Each number is 50 + 10 x the weight over its row's rms, rounded and kept within 0 to 99. Layers, rows and columns count from 0. The size before them is the row's rms in percent of the matrix's.

# layer 5 MLP up, 1280x320, rms 0.131, rows 1129-1165, columns 128-191
103:67 40 68 45 43 39 67 72 54 49 59 51 32 50 51 45 35 35 53 50 36 45 42 60 67 47 46 49 66 54 51 51 51 53 59 31 55 51 62 63 40 47 82 65 44 37 55 48 64 58 40 35 42 54 49 69 38 55 59 51 37 46 41 50
098:57 58 45 62 40 34 48 64 47 51 50 41 44 31 58 54 58 53 64 56 57 58 42 40 65 61 75 57 47 52 36 72 31 45 55 50 55 50 44 53 48 43 32 47 51 59 42 52 55 39 66 52 46 42 55 41 51 39 60 39 45 54 54 51
103:36 45 46 54 40 46 54 63 43 39 41 52 42 57 49 38 54 60 71 55 41 72 61 46 35 52 38 36 45 54 51 63 57 42 43 48 66 57 43 50 57 60 49 42 62 43 53 37 68 50 59 51 70 54 65 63 40 44 61 41 67 61 46 53
107:29 32 46 64 41 35 48 36 34 48 24 49 47 55 39 41 56 48 38 55 53 37 51 39 50 48 47 52 51 43 55 47 45 30 60 67 40 51 57 56 52 49 54 55 58 53 64 49 57 36 44 66 61 50 54 50 41 50 42 40 50 57 59 52
098:45 49 38 38 41 46 29 78 54 50 41 59 50 31 33 38 57 51 51 65 37 55 50 59 45 38 46 51 42 64 44 56 20 44 50 65 47 58 59 51 56 41 46 54 63 58 53 44 65 41 56 45 53 48 44 60 45 42 51 36 44 45 58 46
092:57 22 58 46 63 60 53 59 56 58 44 42 62 49 49 36 34 55 61 53 53 48 41 82 52 51 43 45 57 56 58 49 64 52 45 55 48 56 50 45 38 44 52 57 38 56 86 51 53 46 40 54 41 47 52 51 72 53 39 63 45 63 55 58
102:67 53 64 25 39 59 68 52 49 51 38 53 57 50 52 44 52 43 55 59 49 29 58 36 68 51 34 56 60 57 60 56 54 49 47 51 42 45 46 41 50 45 37 48 63 38 52 47 56 50 48 30 55 66 51 54 33 58 35 53 43 47 52 65
101:40 64 51 64 52 54 48 38 42 67 67 65 56 38 44 58 43 37 47 62 63 59 55 60 44 37 52 38 60 46 40 44 32 54 47 55 49 51 46 46 30 64 58 61 37 47 60 65 52 46 55 46 53 66 68 50 43 47 57 41 64 50 65 42
096:40 37 47 46 40 52 67 50 36 51 47 61 69 54 53 46 42 71 42 65 50 46 40 54 38 44 40 53 54 30 68 47 55 53 42 66 33 42 57 49 57 57 30 54 57 55 66 41 52 51 61 25 50 54 51 55 49 51 60 44 48 55 62 55
086:29 28 36 30 42 54 33 50 41 45 27 60 39 60 45 64 42 51 66 51 47 69 56 37 69 54 51 55 30 64 51 51 52 50 45 50 54 27 52 43 55 52 47 55 44 39 44 39 66 64 60 41 47 65 49 43 49 53 62 59 67 38 47 49
102:56 46 59 65 59 44 60 65 41 48 35 55 66 45 52 58 31 56 54 47 57 46 22 75 60 50 48 63 53 68 64 65 49 67 47 46 56 53 35 43 80 50 55 42 41 42 45 43 42 38 53 56 42 54 62 44 56 53 41 52 50 40 37 46
107:53 53 52 66 53 48 58 46 45 67 63 61 38 51 30 62 61 61 42 31 70 60 46 42 57 56 63 72 47 28 31 44 40 42 43 34 51 40 44 50 69 51 45 68 59 46 65 56 56 55 34 66 63 50 52 40 58 40 63 43 50 51 31 32
112:49 64 36 55 58 53 48 57 61 51 46 36 60 48 31 63 50 66 38 54 56 51 47 57 63 42 56 34 65 63 54 46 59 42 62 39 65 60 60 51 40 59 45 50 42 42 51 42 35 56 59 52 50 49 33 49 41 54 48 51 39 65 54 80
095:35 44 64 61 52 55 46 71 55 43 65 42 41 51 59 54 65 37 58 45 63 34 43 69 52 58 52 48 65 48 45 71 73 38 53 56 44 59 27 54 75 41 38 47 54 53 47 55 63 62 52 44 47 46 53 34 38 43 44 41 33 49 36 45
100:65 51 60 45 51 44 37 43 65 47 47 45 48 54 38 41 64 60 51 67 42 54 39 50 72 21 29 33 56 41 49 48 54 57 58 51 53 54 46 59 59 61 45 43 45 63 51 35 73 32 61 46 52 33 41 51 39 64 29 61 43 43 60 55
086:55 43 54 63 85 47 41 31 37 47 69 57 53 50 50 40 66 60 50 52 46 59 56 56 34 45 42 48 53 39 69 55 59 59 45 35 53 69 45 42 49 41 48 68 36 68 48 48 52 36 56 32 53 45 56 41 45 41 53 51 52 53 42 49
101:58 64 40 48 55 69 45 57 38 49 45 40 62 52 54 39 49 57 53 47 39 61 64 36 66 45 51 56 69 65 51 47 45 50 57 57 55 71 43 48 38 44 65 56 63 48 48 57 41 53 52 55 49 31 43 50 40 50 53 51 44 37 64 45
102:40 51 49 68 53 67 55 37 42 41 39 39 53 68 45 56 61 56 38 32 44 38 37 42 74 55 48 57 54 35 41 49 74 49 73 58 38 63 26 48 52 54 34 57 48 59 53 46 53 45 47 47 48 45 46 54 26 54 54 62 31 58 44 60
105:40 75 61 56 37 54 57 36 52 51 61 40 58 49 48 49 51 66 49 51 55 57 35 41 41 41 47 55 68 48 48 36 34 45 53 40 66 53 40 41 33 41 65 54 59 41 53 40 28 44 47 52 55 50 55 49 35 49 56 48 45 47 64 22
092:48 59 43 46 58 60 48 44 45 66 48 44 47 59 54 57 70 49 38 48 56 70 47 31 36 59 50 56 44 40 59 38 67 47 75 55 50 65 48 55 41 39 32 61 67 56 49 50 45 52 35 51 69 51 63 62 49 47 59 74 47 65 53 30
099:39 56 49 35 52 42 46 67 39 43 50 35 39 53 68 36 53 39 48 55 54 50 58 36 60 60 50 66 64 67 44 59 52 47 42 33 51 52 47 62 72 49 53 60 44 56 47 30 32 65 32 80 54 45 61 43 42 55 42 43 54 57 58 52
103:33 54 55 55 36 26 54 53 46 75 37 46 56 55 44 60 48 51 41 60 52 65 51 57 58 72 39 47 56 32 49 49 39 57 46 39 45 59 50 41 33 57 44 37 34 45 65 47 33 53 44 68 42 78 42 38 51 46 38 44 50 59 57 41
096:48 33 65 41 48 41 54 49 43 49 57 48 53 61 56 24 40 62 40 49 42 45 60 58 50 60 53 46 61 38 50 52 40 46 42 46 37 58 47 49 39 61 53 48 43 55 54 66 62 49 31 63 45 41 52 58 34 40 46 49 59 50 66 53
105:57 50 33 61 45 37 51 48 58 44 31 59 38 44 46 63 57 60 35 64 53 57 41 57 35 67 52 49 49 53 58 60 56 23 62 59 46 48 36 46 51 44 63 54 51 34 60 67 52 45 37 33 62 61 43 54 73 52 37 38 59 35 50 46
111:53 53 40 66 37 70 53 44 44 52 53 61 49 58 51 50 46 37 44 54 67 52 59 55 58 51 46 44 54 53 68 68 45 42 59 78 52 46 60 42 57 36 52 48 59 56 55 46 55 58 36 49 47 61 41 42 45 47 54 48 59 60 46 59
106:65 58 59 42 53 64 54 49 49 82 38 35 48 62 60 49 43 51 52 53 48 46 56 66 65 53 47 46 53 40 44 48 42 43 29 39 45 53 40 48 60 37 59 61 47 44 54 58 56 68 61 63 52 66 44 39 37 48 38 39 49 56 52 34
104:58 51 47 48 52 61 56 44 55 53 62 61 67 67 63 51 61 42 39 30 59 40 51 60 39 52 52 30 38 61 50 56 52 39 51 38 53 53 43 48 49 36 47 59 42 44 31 66 41 38 52 52 51 26 52 57 30 57 37 33 55 47 41 43
103:56 55 36 42 53 61 46 77 37 42 43 59 51 52 41 43 72 49 56 49 55 58 47 52 61 51 54 63 32 66 57 37 47 45 32 44 47 52 42 25 42 43 45 68 47 43 56 65 57 38 58 59 52 63 56 33 51 53 43 42 45 64 46 50
086:62 30 49 56 47 45 57 43 55 56 59 63 54 52 44 42 38 59 64 47 31 56 22 36 52 37 54 53 56 54 39 51 49 44 64 60 49 38 41 67 37 50 45 46 61 60 62 58 60 66 58 59 37 70 42 44 40 41 59 40 70 52 44 43
111:52 76 39 47 54 52 60 56 37 43 42 54 28 38 39 59 64 43 42 46 36 42 40 51 38 57 40 46 48 46 42 43 48 53 34 49 71 58 32 57 45 29 67 33 48 50 53 44 52 48 65 40 63 33 40 49 54 56 56 54 53 46 47 46
099:25 67 56 55 48 47 54 50 46 47 67 53 69 55 48 49 41 41 51 36 57 60 57 40 58 49 58 48 50 48 49 50 46 48 55 56 56 67 57 65 71 40 44 41 72 57 49 48 49 57 42 54 52 52 62 45 44 62 36 63 59 64 55 50
088:54 39 61 49 37 48 44 35 31 47 34 64 56 28 54 59 46 36 39 41 40 56 67 40 59 43 59 47 45 53 51 61 42 45 63 41 47 39 33 43 44 50 53 62 52 55 44 54 42 54 33 59 55 51 46 49 60 56 32 53 53 50 61 59
102:55 40 52 57 68 49 63 51 65 60 54 53 51 49 60 42 54 58 38 64 32 46 47 43 50 42 47 42 43 54 57 58 53 54 51 51 46 56 62 63 63 56 45 31 42 48 63 47 46 51 64 43 52 54 35 49 48 48 31 46 40 55 31 56
100:40 47 57 33 57 59 48 35 44 60 47 54 58 73 53 42 40 57 51 55 44 73 60 45 42 51 50 61 53 67 47 44 38 67 59 50 73 39 43 43 37 48 47 63 48 46 44 62 44 57 51 59 44 48 61 40 66 43 50 32 53 55 45 45
110:60 36 40 44 37 61 57 59 49 56 46 46 47 45 49 42 61 64 41 57 52 51 49 66 49 57 41 55 45 29 35 53 57 49 52 58 47 52 45 42 63 42 49 24 69 63 40 70 46 49 50 57 45 57 60 58 66 49 57 54 44 40 49 60
050:55 59 63 58 55 39 47 54 40 50 59 46 47 57 62 55 36 52 55 62 36 59 56 55 35 35 56 55 44 45 50 57 41 54 36 50 49 59 46 54 42 69 73 55 54 34 25 58 57 46 46 33 55 46 40 67 50 49 40 40 53 48 50 56
097:42 70 53 42 53 40 64 63 40 45 68 51 38 48 55 67 44 58 54 66 51 55 69 58 49 60 42 56 56 49 31 47 50 41 67 53 48 57 53 48 59 45 54 29 48 46 65 60 64 58 33 51 61 37 62 32 64 36 58 67 56 53 56 65
# layer 5 MLP down (transposed), 1280x320, rms 0.0623, rows 1129-1164, columns 128-191
104:73 60 49 41 39 64 31 33 59 23 66 39 49 53 52 54 42 37 49 54 63 42 48 63 51 63 56 55 42 31 49 56 58 38 47 42 48 48 31 46 46 53 47 47 41 54 47 63 61 55 51 50 50 53 55 55 43 31 47 54 61 43 53 28
102:59 41 34 63 66 41 50 49 60 57 24 52 39 50 62 54 53 40 38 31 39 59 51 48 45 44 44 61 62 52 32 54 49 49 48 51 52 49 37 50 35 56 42 32 19 38 45 58 61 40 47 59 34 22 48 42 63 37 64 48 51 48 35 57
107:43 45 45 37 41 60 38 54 52 47 48 66 47 49 42 56 56 64 62 47 51 36 49 37 73 46 51 69 53 47 53 49 54 62 49 73 47 62 47 78 64 43 49 59 45 44 47 63 42 42 44 45 44 73 45 38 46 50 58 61 57 47 57 28
108:26 46 47 65 50 43 45 52 35 62 50 40 44 49 39 54 55 67 56 46 45 46 55 52 45 49 54 63 68 38 57 53 51 49 44 67 50 54 47 57 41 59 55 54 65 56 35 43 63 47 35 63 48 47 48 42 29 46 24 78 51 50 46 47
093:39 62 59 42 42 65 62 39 60 34 54 47 50 77 53 44 63 38 59 50 48 64 39 60 33 33 56 48 56 47 30 54 61 38 48 27 55 75 56 53 47 46 49 49 57 47 62 47 68 62 52 54 35 64 43 55 40 40 62 52 36 48 71 47
090:50 37 57 49 48 46 45 22 52 48 39 59 38 33 52 44 46 53 59 45 63 33 49 49 52 56 51 68 74 46 52 43 37 47 55 51 41 46 49 53 37 22 47 52 46 49 57 45 41 35 55 54 59 46 28 44 65 50 50 50 57 31 44 64
099:53 65 55 41 55 48 54 60 48 43 46 57 76 45 54 41 48 38 57 48 56 34 55 46 54 65 61 55 41 65 36 60 46 65 51 55 46 46 51 38 37 59 27 27 44 48 49 49 56 37 42 56 53 45 56 46 44 51 35 45 35 64 48 55
094:47 51 45 56 50 42 52 47 45 49 46 59 32 52 49 51 66 48 35 46 42 67 47 46 23 31 43 50 34 40 41 64 44 53 42 56 52 36 46 48 51 46 64 56 55 66 56 65 42 52 56 58 44 41 61 36 58 45 48 59 47 38 57 44
106:39 60 43 58 50 49 48 64 53 47 54 42 37 62 55 51 29 61 52 60 48 68 56 61 48 59 54 66 50 60 51 51 42 41 47 67 63 44 24 55 53 52 53 49 53 36 42 47 68 58 57 55 53 48 36 50 55 59 50 54 54 47 41 34
093:50 46 65 30 48 52 60 55 42 60 22 42 59 43 50 52 56 53 54 47 50 63 52 31 58 53 63 21 43 72 56 46 56 50 26 37 32 53 48 40 39 66 54 50 60 41 60 44 52 40 38 55 47 53 36 37 51 54 47 42 44 48 54 54
099:44 52 60 49 52 58 40 51 53 57 46 49 43 44 52 44 53 67 50 48 50 45 63 38 52 54 30 45 57 69 51 44 50 44 54 51 39 65 40 40 47 52 71 41 59 52 28 42 51 53 40 59 46 52 57 48 58 49 42 74 35 52 59 60
100:43 67 65 57 54 55 39 49 39 51 62 45 63 52 43 50 49 44 42 58 47 48 69 68 45 59 66 39 44 56 51 35 59 37 54 50 45 56 54 74 47 48 48 41 47 34 56 43 54 46 55 44 49 59 47 46 51 48 51 60 35 63 64 24
109:48 69 41 57 61 60 56 59 44 64 46 50 60 45 56 50 55 57 68 43 47 67 34 46 60 49 46 62 70 40 56 56 64 60 43 58 55 56 55 52 54 41 54 42 62 53 46 53 41 43 35 42 70 72 46 39 54 60 55 60 54 48 75 44
098:43 48 55 42 54 63 57 45 56 58 64 47 54 55 48 41 54 53 58 62 40 67 25 60 31 52 25 50 40 65 44 64 47 50 52 45 65 43 40 65 45 36 51 57 44 52 58 54 58 62 51 48 43 74 45 45 44 44 62 43 41 41 36 55
097:58 55 54 49 47 55 47 45 71 57 53 58 55 58 59 65 41 46 53 52 54 54 46 48 48 46 46 30 37 50 43 51 62 66 42 45 59 52 52 64 47 42 42 72 54 47 51 44 50 52 34 61 45 35 54 57 57 37 32 66 66 56 63 43
094:69 61 47 62 63 58 38 50 55 43 40 56 42 69 53 58 68 48 43 48 48 69 59 72 28 42 55 34 57 43 44 31 47 39 34 47 45 37 69 48 55 47 40 43 52 42 37 45 61 47 52 37 52 52 62 72 58 53 56 55 57 59 42 48
101:56 42 53 46 57 41 55 41 48 62 58 43 56 53 63 53 42 35 42 55 61 32 66 50 69 61 41 63 49 59 49 55 55 43 42 60 48 53 48 52 38 50 47 51 65 46 60 50 33 39 66 31 47 43 46 49 52 50 42 52 48 20 49 35
102:27 28 52 44 40 43 57 49 67 46 49 59 56 52 39 61 40 28 67 56 49 39 69 39 43 61 54 45 45 56 44 52 61 58 34 54 50 66 59 57 44 55 54 43 50 45 39 58 47 54 50 62 63 47 54 60 38 53 48 33 22 45 59 69
106:44 61 57 48 64 45 31 44 59 38 31 60 53 39 55 61 58 41 47 70 51 49 42 48 40 45 51 53 44 40 65 34 46 48 39 64 48 49 35 44 39 37 61 50 53 32 58 47 49 62 40 51 39 57 68 53 36 39 45 55 44 46 61 40
098:52 59 60 47 69 50 35 43 53 55 60 77 48 50 69 39 45 54 66 47 63 39 46 47 44 64 38 69 59 56 42 30 47 35 37 48 63 50 62 40 44 58 55 38 45 45 43 55 38 32 47 50 45 51 51 48 62 34 50 57 46 51 63 62
096:53 48 47 63 44 58 28 46 40 48 54 42 63 53 45 49 38 57 51 59 36 64 39 64 51 53 55 61 46 38 48 57 58 52 63 31 39 50 69 55 28 56 42 43 50 79 65 47 48 57 50 60 58 51 56 57 48 51 44 50 51 32 43 43
107:50 56 49 42 45 29 59 43 53 50 61 71 43 65 42 46 45 47 30 48 72 48 30 52 42 67 50 42 43 30 60 33 56 73 50 64 56 36 43 43 43 41 40 51 56 57 55 50 60 53 57 61 63 40 55 49 42 50 55 47 45 65 48 42
088:59 56 38 47 57 34 38 56 55 58 69 43 70 53 43 55 62 58 60 55 48 42 52 40 56 62 41 62 48 52 51 45 72 53 53 48 60 54 67 38 44 56 36 34 60 37 56 48 65 41 48 45 41 47 68 47 74 39 65 52 56 37 37 43
105:46 55 44 56 48 34 69 50 48 45 49 49 44 36 65 53 57 38 28 58 70 60 50 37 57 70 58 40 74 51 34 53 58 58 46 58 53 59 47 43 42 69 56 51 44 48 58 61 49 66 56 47 42 44 38 68 58 51 44 45 54 48 40 59
108:35 52 43 44 55 53 58 65 53 54 45 57 46 40 44 50 57 49 58 37 37 43 37 25 63 43 48 49 56 29 45 50 54 64 53 54 54 38 43 48 73 50 42 46 52 66 36 35 44 41 39 41 55 49 50 50 62 54 51 46 36 75 53 50
096:51 62 48 38 30 26 53 49 61 63 45 48 39 49 32 61 59 46 59 74 46 52 41 36 50 46 52 46 51 26 44 46 44 62 54 47 49 46 45 41 52 36 51 63 50 53 60 57 63 44 58 62 61 50 41 66 49 52 49 64 69 67 63 63
107:53 46 51 38 55 52 35 50 49 52 44 43 39 35 49 42 67 52 43 45 51 21 72 51 54 54 56 42 21 39 43 66 65 51 61 47 38 62 64 34 42 43 38 47 43 52 61 65 59 71 42 56 52 61 48 47 39 43 32 46 51 47 57 62
106:38 57 44 63 52 54 37 49 47 46 56 40 48 39 51 42 67 47 59 42 42 38 53 54 53 43 58 59 48 56 50 46 52 58 43 45 49 58 66 71 53 42 45 39 46 51 42 47 50 66 30 52 52 37 54 53 74 33 72 67 54 27 36 41
091:59 53 42 31 44 41 42 28 66 65 60 59 61 59 42 48 35 51 56 55 39 52 24 33 64 45 44 51 37 60 51 61 55 54 44 58 44 50 61 51 60 45 39 49 50 71 44 51 75 48 55 56 43 51 53 31 30 54 64 51 58 57 52 58
113:28 53 70 36 36 49 50 57 47 24 48 54 48 55 44 33 50 61 70 55 41 57 45 48 46 59 55 41 49 56 66 57 43 54 45 52 37 56 37 62 52 45 53 55 40 48 58 37 39 38 48 40 58 40 45 61 40 55 77 37 49 47 61 55
098:60 52 59 52 51 40 61 43 44 37 46 43 57 41 45 38 63 60 72 48 54 45 60 56 39 47 72 57 40 57 47 59 53 47 56 50 73 52 56 51 54 57 52 49 63 57 38 45 54 51 33 45 37 45 50 53 50 30 42 58 51 50 52 34
090:58 56 44 47 36 45 57 51 60 72 40 43 49 65 32 60 50 77 37 40 30 46 58 64 66 50 40 30 52 55 47 42 51 37 58 51 41 65 39 56 50 23 50 38 47 59 52 21 40 42 47 47 61 61 37 42 45 62 59 45 61 18 34 36
099:59 58 55 51 50 37 60 47 46 39 49 41 52 55 52 54 66 49 45 40 46 57 58 37 41 50 37 38 37 71 51 44 65 49 48 65 54 57 48 48 67 73 50 48 43 50 20 43 67 50 53 72 77 65 43 50 60 36 41 55 50 59 43 54
100:51 48 61 49 49 33 53 44 59 45 55 36 69 52 42 41 43 61 59 51 47 47 36 61 50 46 51 60 40 27 39 44 60 33 60 52 71 52 46 62 46 59 33 44 36 37 45 38 54 30 56 50 37 58 44 59 63 44 67 43 59 43 39 55
108:73 45 44 43 44 51 70 50 65 65 47 52 57 49 57 59 52 29 53 46 65 37 53 40 70 55 59 45 45 48 60 50 38 55 25 28 44 44 52 49 58 48 30 55 55 29 55 55 50 59 43 85 43 50 65 64 55 60 42 47 43 53 42 57
055:72 62 43 50 50 45 67 58 46 55 44 54 42 44 48 59 53 47 51 30 53 65 45 50 71 61 66 52 54 48 49 47 57 36 37 42 56 49 41 41 43 52 47 46 51 36 63 59 42 59 48 55 46 42 57 63 39 59 51 32 58 55 42 58
# layer 5 MLP gate, 1280x320, rms 0.124, rows 1130-1165, columns 128-191
107:42 63 51 52 27 36 40 56 67 52 58 42 36 63 42 40 46 41 48 41 62 52 52 47 52 44 56 26 57 54 46 52 45 55 44 41 39 65 44 67 30 45 30 38 47 49 40 58 43 55 38 30 46 50 61 45 59 46 59 39 47 44 55 39
103:54 40 59 44 53 38 56 54 42 48 54 54 51 41 37 41 34 48 50 55 61 53 48 62 57 44 47 64 60 44 69 59 24 47 45 52 62 56 52 44 56 54 44 53 55 61 55 40 48 53 51 66 39 48 61 58 47 67 54 56 46 44 30 49
104:49 49 43 47 29 39 44 60 50 65 53 52 59 47 60 65 42 43 56 49 55 56 51 55 51 71 68 52 53 58 56 50 43 52 66 24 51 55 55 53 50 42 51 36 57 51 52 48 54 57 54 40 56 53 56 35 48 64 61 66 42 40 35 35
100:48 56 42 43 28 47 51 53 52 51 59 28 37 54 67 65 38 44 63 46 44 51 53 57 48 56 50 46 47 44 44 46 50 47 45 52 64 57 44 45 58 66 39 39 45 39 58 55 66 62 53 58 55 44 60 61 43 61 42 54 45 65 46 55
088:49 46 43 34 59 36 53 33 58 58 41 46 71 48 42 41 45 49 53 42 62 43 68 61 64 43 55 41 36 32 50 43 57 54 57 41 32 64 43 47 51 39 61 58 45 48 68 49 49 50 42 53 47 52 57 42 61 75 45 43 66 44 53 51
101:60 46 51 39 69 52 61 64 43 55 56 41 59 68 54 44 38 53 64 44 49 33 51 58 34 38 50 51 38 56 57 58 56 59 59 54 68 53 34 47 43 49 52 49 58 41 55 59 33 59 49 52 57 59 55 50 53 48 44 47 38 74 62 62
097:56 27 48 58 63 58 46 60 41 58 67 45 49 48 39 49 63 44 56 61 48 29 54 54 59 66 77 57 50 56 28 48 49 47 40 55 44 51 46 42 45 51 65 59 54 59 43 42 42 50 51 56 58 48 53 51 50 54 49 44 42 56 57 46
100:51 43 59 48 50 40 55 49 45 57 65 45 50 46 61 46 25 50 57 60 50 62 61 65 45 58 59 48 39 47 63 44 52 54 43 37 55 54 47 63 43 56 61 65 63 52 40 35 74 51 60 44 47 58 42 47 46 39 48 55 36 67 40 47
090:55 41 45 46 57 46 51 57 38 50 38 50 42 59 68 55 52 54 59 41 56 50 44 42 45 42 46 42 39 64 41 40 45 50 42 31 42 29 43 61 55 52 52 26 53 58 58 61 43 65 56 40 58 41 51 39 55 42 67 34 60 57 50 53
107:45 57 35 62 57 51 25 59 47 45 53 54 45 54 50 54 53 53 58 54 44 60 42 40 63 68 68 55 42 39 62 41 45 64 45 54 40 36 82 59 59 27 39 68 55 50 56 33 58 50 52 59 39 50 47 47 65 52 54 41 53 41 51 28
101:54 63 46 67 30 61 49 51 40 56 67 45 46 51 49 55 58 48 40 34 64 65 49 57 59 50 34 61 28 34 45 32 37 52 34 44 35 57 46 60 46 52 31 53 34 50 70 69 61 67 60 52 50 58 21 34 66 58 47 68 64 55 41 24
113:39 35 37 42 50 54 64 33 51 40 57 44 46 56 37 43 54 56 55 49 37 66 57 50 43 33 58 66 52 54 57 24 57 68 37 44 49 48 63 59 43 42 53 46 67 64 49 46 32 50 62 55 50 55 41 50 51 50 43 37 56 44 61 48
098:56 47 44 51 52 44 51 51 54 45 57 55 41 45 62 39 63 52 53 34 78 54 39 68 57 58 57 45 55 47 56 70 63 49 51 63 55 63 46 56 49 54 37 57 50 49 51 39 39 57 36 62 59 65 48 45 43 57 40 55 54 66 42 36
103:40 45 59 46 56 22 66 41 35 35 67 46 44 54 48 49 37 58 51 54 54 54 50 62 35 55 65 85 54 45 46 62 46 35 49 39 38 49 40 49 44 57 74 60 47 34 46 47 68 59 77 49 51 55 46 43 35 57 64 50 50 65 35 51
081:63 58 45 50 48 47 52 44 55 51 58 52 55 60 41 45 66 49 65 49 55 59 46 58 33 48 54 42 54 59 62 42 56 46 63 50 67 58 49 46 49 26 47 45 47 48 41 50 45 50 68 47 57 42 59 37 45 51 55 54 54 53 60 38
101:57 61 39 59 53 49 53 38 38 47 65 28 72 55 53 35 47 52 41 59 44 47 49 43 46 55 45 56 55 47 44 36 26 66 60 47 44 81 46 72 33 47 58 52 53 51 68 55 54 62 45 52 70 51 58 47 44 54 58 51 53 42 58 61
105:64 45 53 31 56 50 57 46 37 69 37 44 49 46 66 51 50 52 53 45 45 33 37 42 57 68 48 51 52 67 47 38 43 55 35 42 46 62 82 44 56 45 54 56 56 60 38 53 41 50 66 56 39 44 31 38 62 69 54 38 58 38 37 21
102:65 65 57 51 51 47 55 59 66 59 46 76 72 41 41 47 41 52 56 51 58 51 62 42 33 44 52 73 46 34 41 78 64 55 41 59 54 45 46 62 69 35 43 57 46 42 36 56 64 31 65 59 51 46 42 50 34 36 62 55 53 59 32 47
097:52 50 67 39 50 67 57 58 44 53 62 68 56 44 53 62 49 62 50 53 55 43 56 23 60 50 54 59 47 36 33 60 56 59 57 58 41 46 40 50 62 50 37 50 56 45 62 64 28 45 36 27 52 58 34 69 43 48 76 57 43 42 44 38
095:44 49 57 41 43 45 51 39 64 39 59 60 68 33 64 53 44 50 57 61 51 40 63 49 56 43 49 60 53 60 63 49 44 61 44 38 36 55 63 31 57 58 38 52 50 48 71 43 32 49 66 53 59 46 75 60 39 60 54 58 37 41 57 61
101:50 55 50 56 44 50 51 49 31 52 43 39 55 52 61 56 53 59 36 43 46 32 51 57 61 51 40 43 68 50 52 58 40 63 44 60 41 44 41 59 53 57 53 49 63 31 32 52 64 58 56 39 51 39 42 48 54 55 69 56 34 36 38 58
089:43 43 44 43 49 53 44 52 57 52 48 64 28 46 41 39 33 46 63 46 48 43 63 76 44 38 49 59 51 52 44 50 55 43 48 49 47 58 39 57 54 45 67 55 50 55 55 58 55 39 43 51 76 58 31 61 42 56 41 56 33 43 45 60
105:45 51 50 62 60 52 59 53 61 56 59 50 51 37 32 41 38 52 44 60 46 67 43 77 43 39 45 63 33 48 47 50 35 42 61 38 67 61 43 54 66 51 51 53 45 45 48 60 49 50 50 43 65 58 57 56 47 35 60 55 34 58 65 49
107:30 34 54 37 59 69 37 45 44 54 61 46 63 62 46 52 45 59 62 64 49 31 64 49 36 38 60 64 70 42 37 54 53 37 48 50 78 62 51 66 52 61 47 55 48 63 49 62 42 44 51 49 53 42 65 67 39 54 56 53 60 46 54 41
103:52 50 25 57 26 64 48 36 52 38 48 50 41 35 51 61 53 56 60 29 56 52 57 54 48 64 61 63 44 61 62 51 47 29 44 55 54 64 60 46 36 64 63 64 62 58 44 23 60 43 49 40 73 42 53 46 51 65 41 69 37 36 47 43
095:53 54 66 41 36 43 49 79 41 42 55 47 42 61 32 47 39 27 56 57 60 53 55 47 55 54 64 47 52 62 65 43 37 43 39 58 54 62 33 47 53 31 55 40 56 43 58 43 54 60 67 46 40 47 48 58 61 55 46 57 39 45 57 30
096:59 41 46 40 58 63 66 63 44 64 55 65 62 56 34 46 51 43 64 38 58 68 47 60 52 61 42 38 49 66 43 44 57 35 57 30 49 42 41 47 46 70 34 65 41 52 51 56 64 34 45 53 60 46 47 42 39 42 32 62 46 65 59 37
091:63 40 71 32 33 83 46 60 45 60 51 40 45 50 56 39 48 53 43 45 50 58 52 45 44 53 40 40 30 57 60 48 44 50 47 63 48 43 50 59 51 59 44 40 42 48 59 51 41 54 52 80 32 66 64 53 48 43 33 63 50 40 31 65
107:35 55 55 64 47 43 37 52 69 64 55 40 54 46 63 46 34 51 63 50 59 62 48 59 50 41 44 55 58 58 57 44 41 58 47 45 66 64 54 48 41 59 47 65 63 58 46 62 48 55 62 51 49 62 58 67 65 49 51 53 44 70 37 53
099:62 30 53 40 44 47 52 58 47 36 41 34 34 48 57 60 50 39 41 47 42 35 67 42 60 52 58 51 49 59 57 50 47 70 62 51 44 34 51 47 46 42 42 39 46 38 49 49 30 39 40 53 50 46 50 39 47 42 43 44 56 53 50 64
087:66 31 44 72 56 51 60 43 34 62 47 61 35 44 58 60 50 36 41 49 50 41 54 36 33 48 64 54 41 63 50 57 34 62 55 36 61 47 33 47 49 52 50 71 56 46 56 54 42 41 56 67 64 51 49 44 60 45 56 55 73 50 47 62
096:63 45 42 45 25 55 62 34 63 59 54 68 46 51 47 58 46 65 44 69 60 61 56 66 52 46 38 51 63 64 54 46 35 53 54 48 35 42 46 52 27 66 50 50 54 59 35 52 50 44 43 41 33 61 33 49 47 44 57 44 38 37 48 62
096:67 51 42 60 66 55 57 60 44 54 58 51 66 58 46 52 41 46 50 42 63 44 39 43 49 42 50 44 45 36 41 65 44 53 61 50 41 52 46 42 50 55 42 43 44 45 54 49 37 54 64 29 42 53 53 28 44 38 58 32 38 68 56 55
104:34 69 39 50 36 58 48 51 40 48 52 52 46 46 53 50 44 50 58 33 59 79 36 66 21 42 46 65 54 44 44 45 49 67 57 41 54 36 48 63 39 46 55 43 54 42 62 42 32 76 48 55 47 53 55 52 58 55 52 52 50 35 46 55
056:35 37 76 55 46 57 61 35 42 56 68 61 33 37 54 70 49 45 55 49 35 56 45 52 58 45 56 50 55 62 57 57 52 53 52 50 55 54 58 63 51 50 60 57 51 53 36 25 67 41 50 59 58 62 28 55 60 46 63 65 63 47 64 42
093:55 54 54 54 69 41 51 64 45 57 52 38 46 46 47 56 69 45 46 48 56 51 50 59 44 52 43 30 64 46 35 54 56 49 55 37 66 46 40 51 43 64 49 51 52 29 51 31 78 53 43 66 56 38 49 51 64 36 54 51 47 45 60 39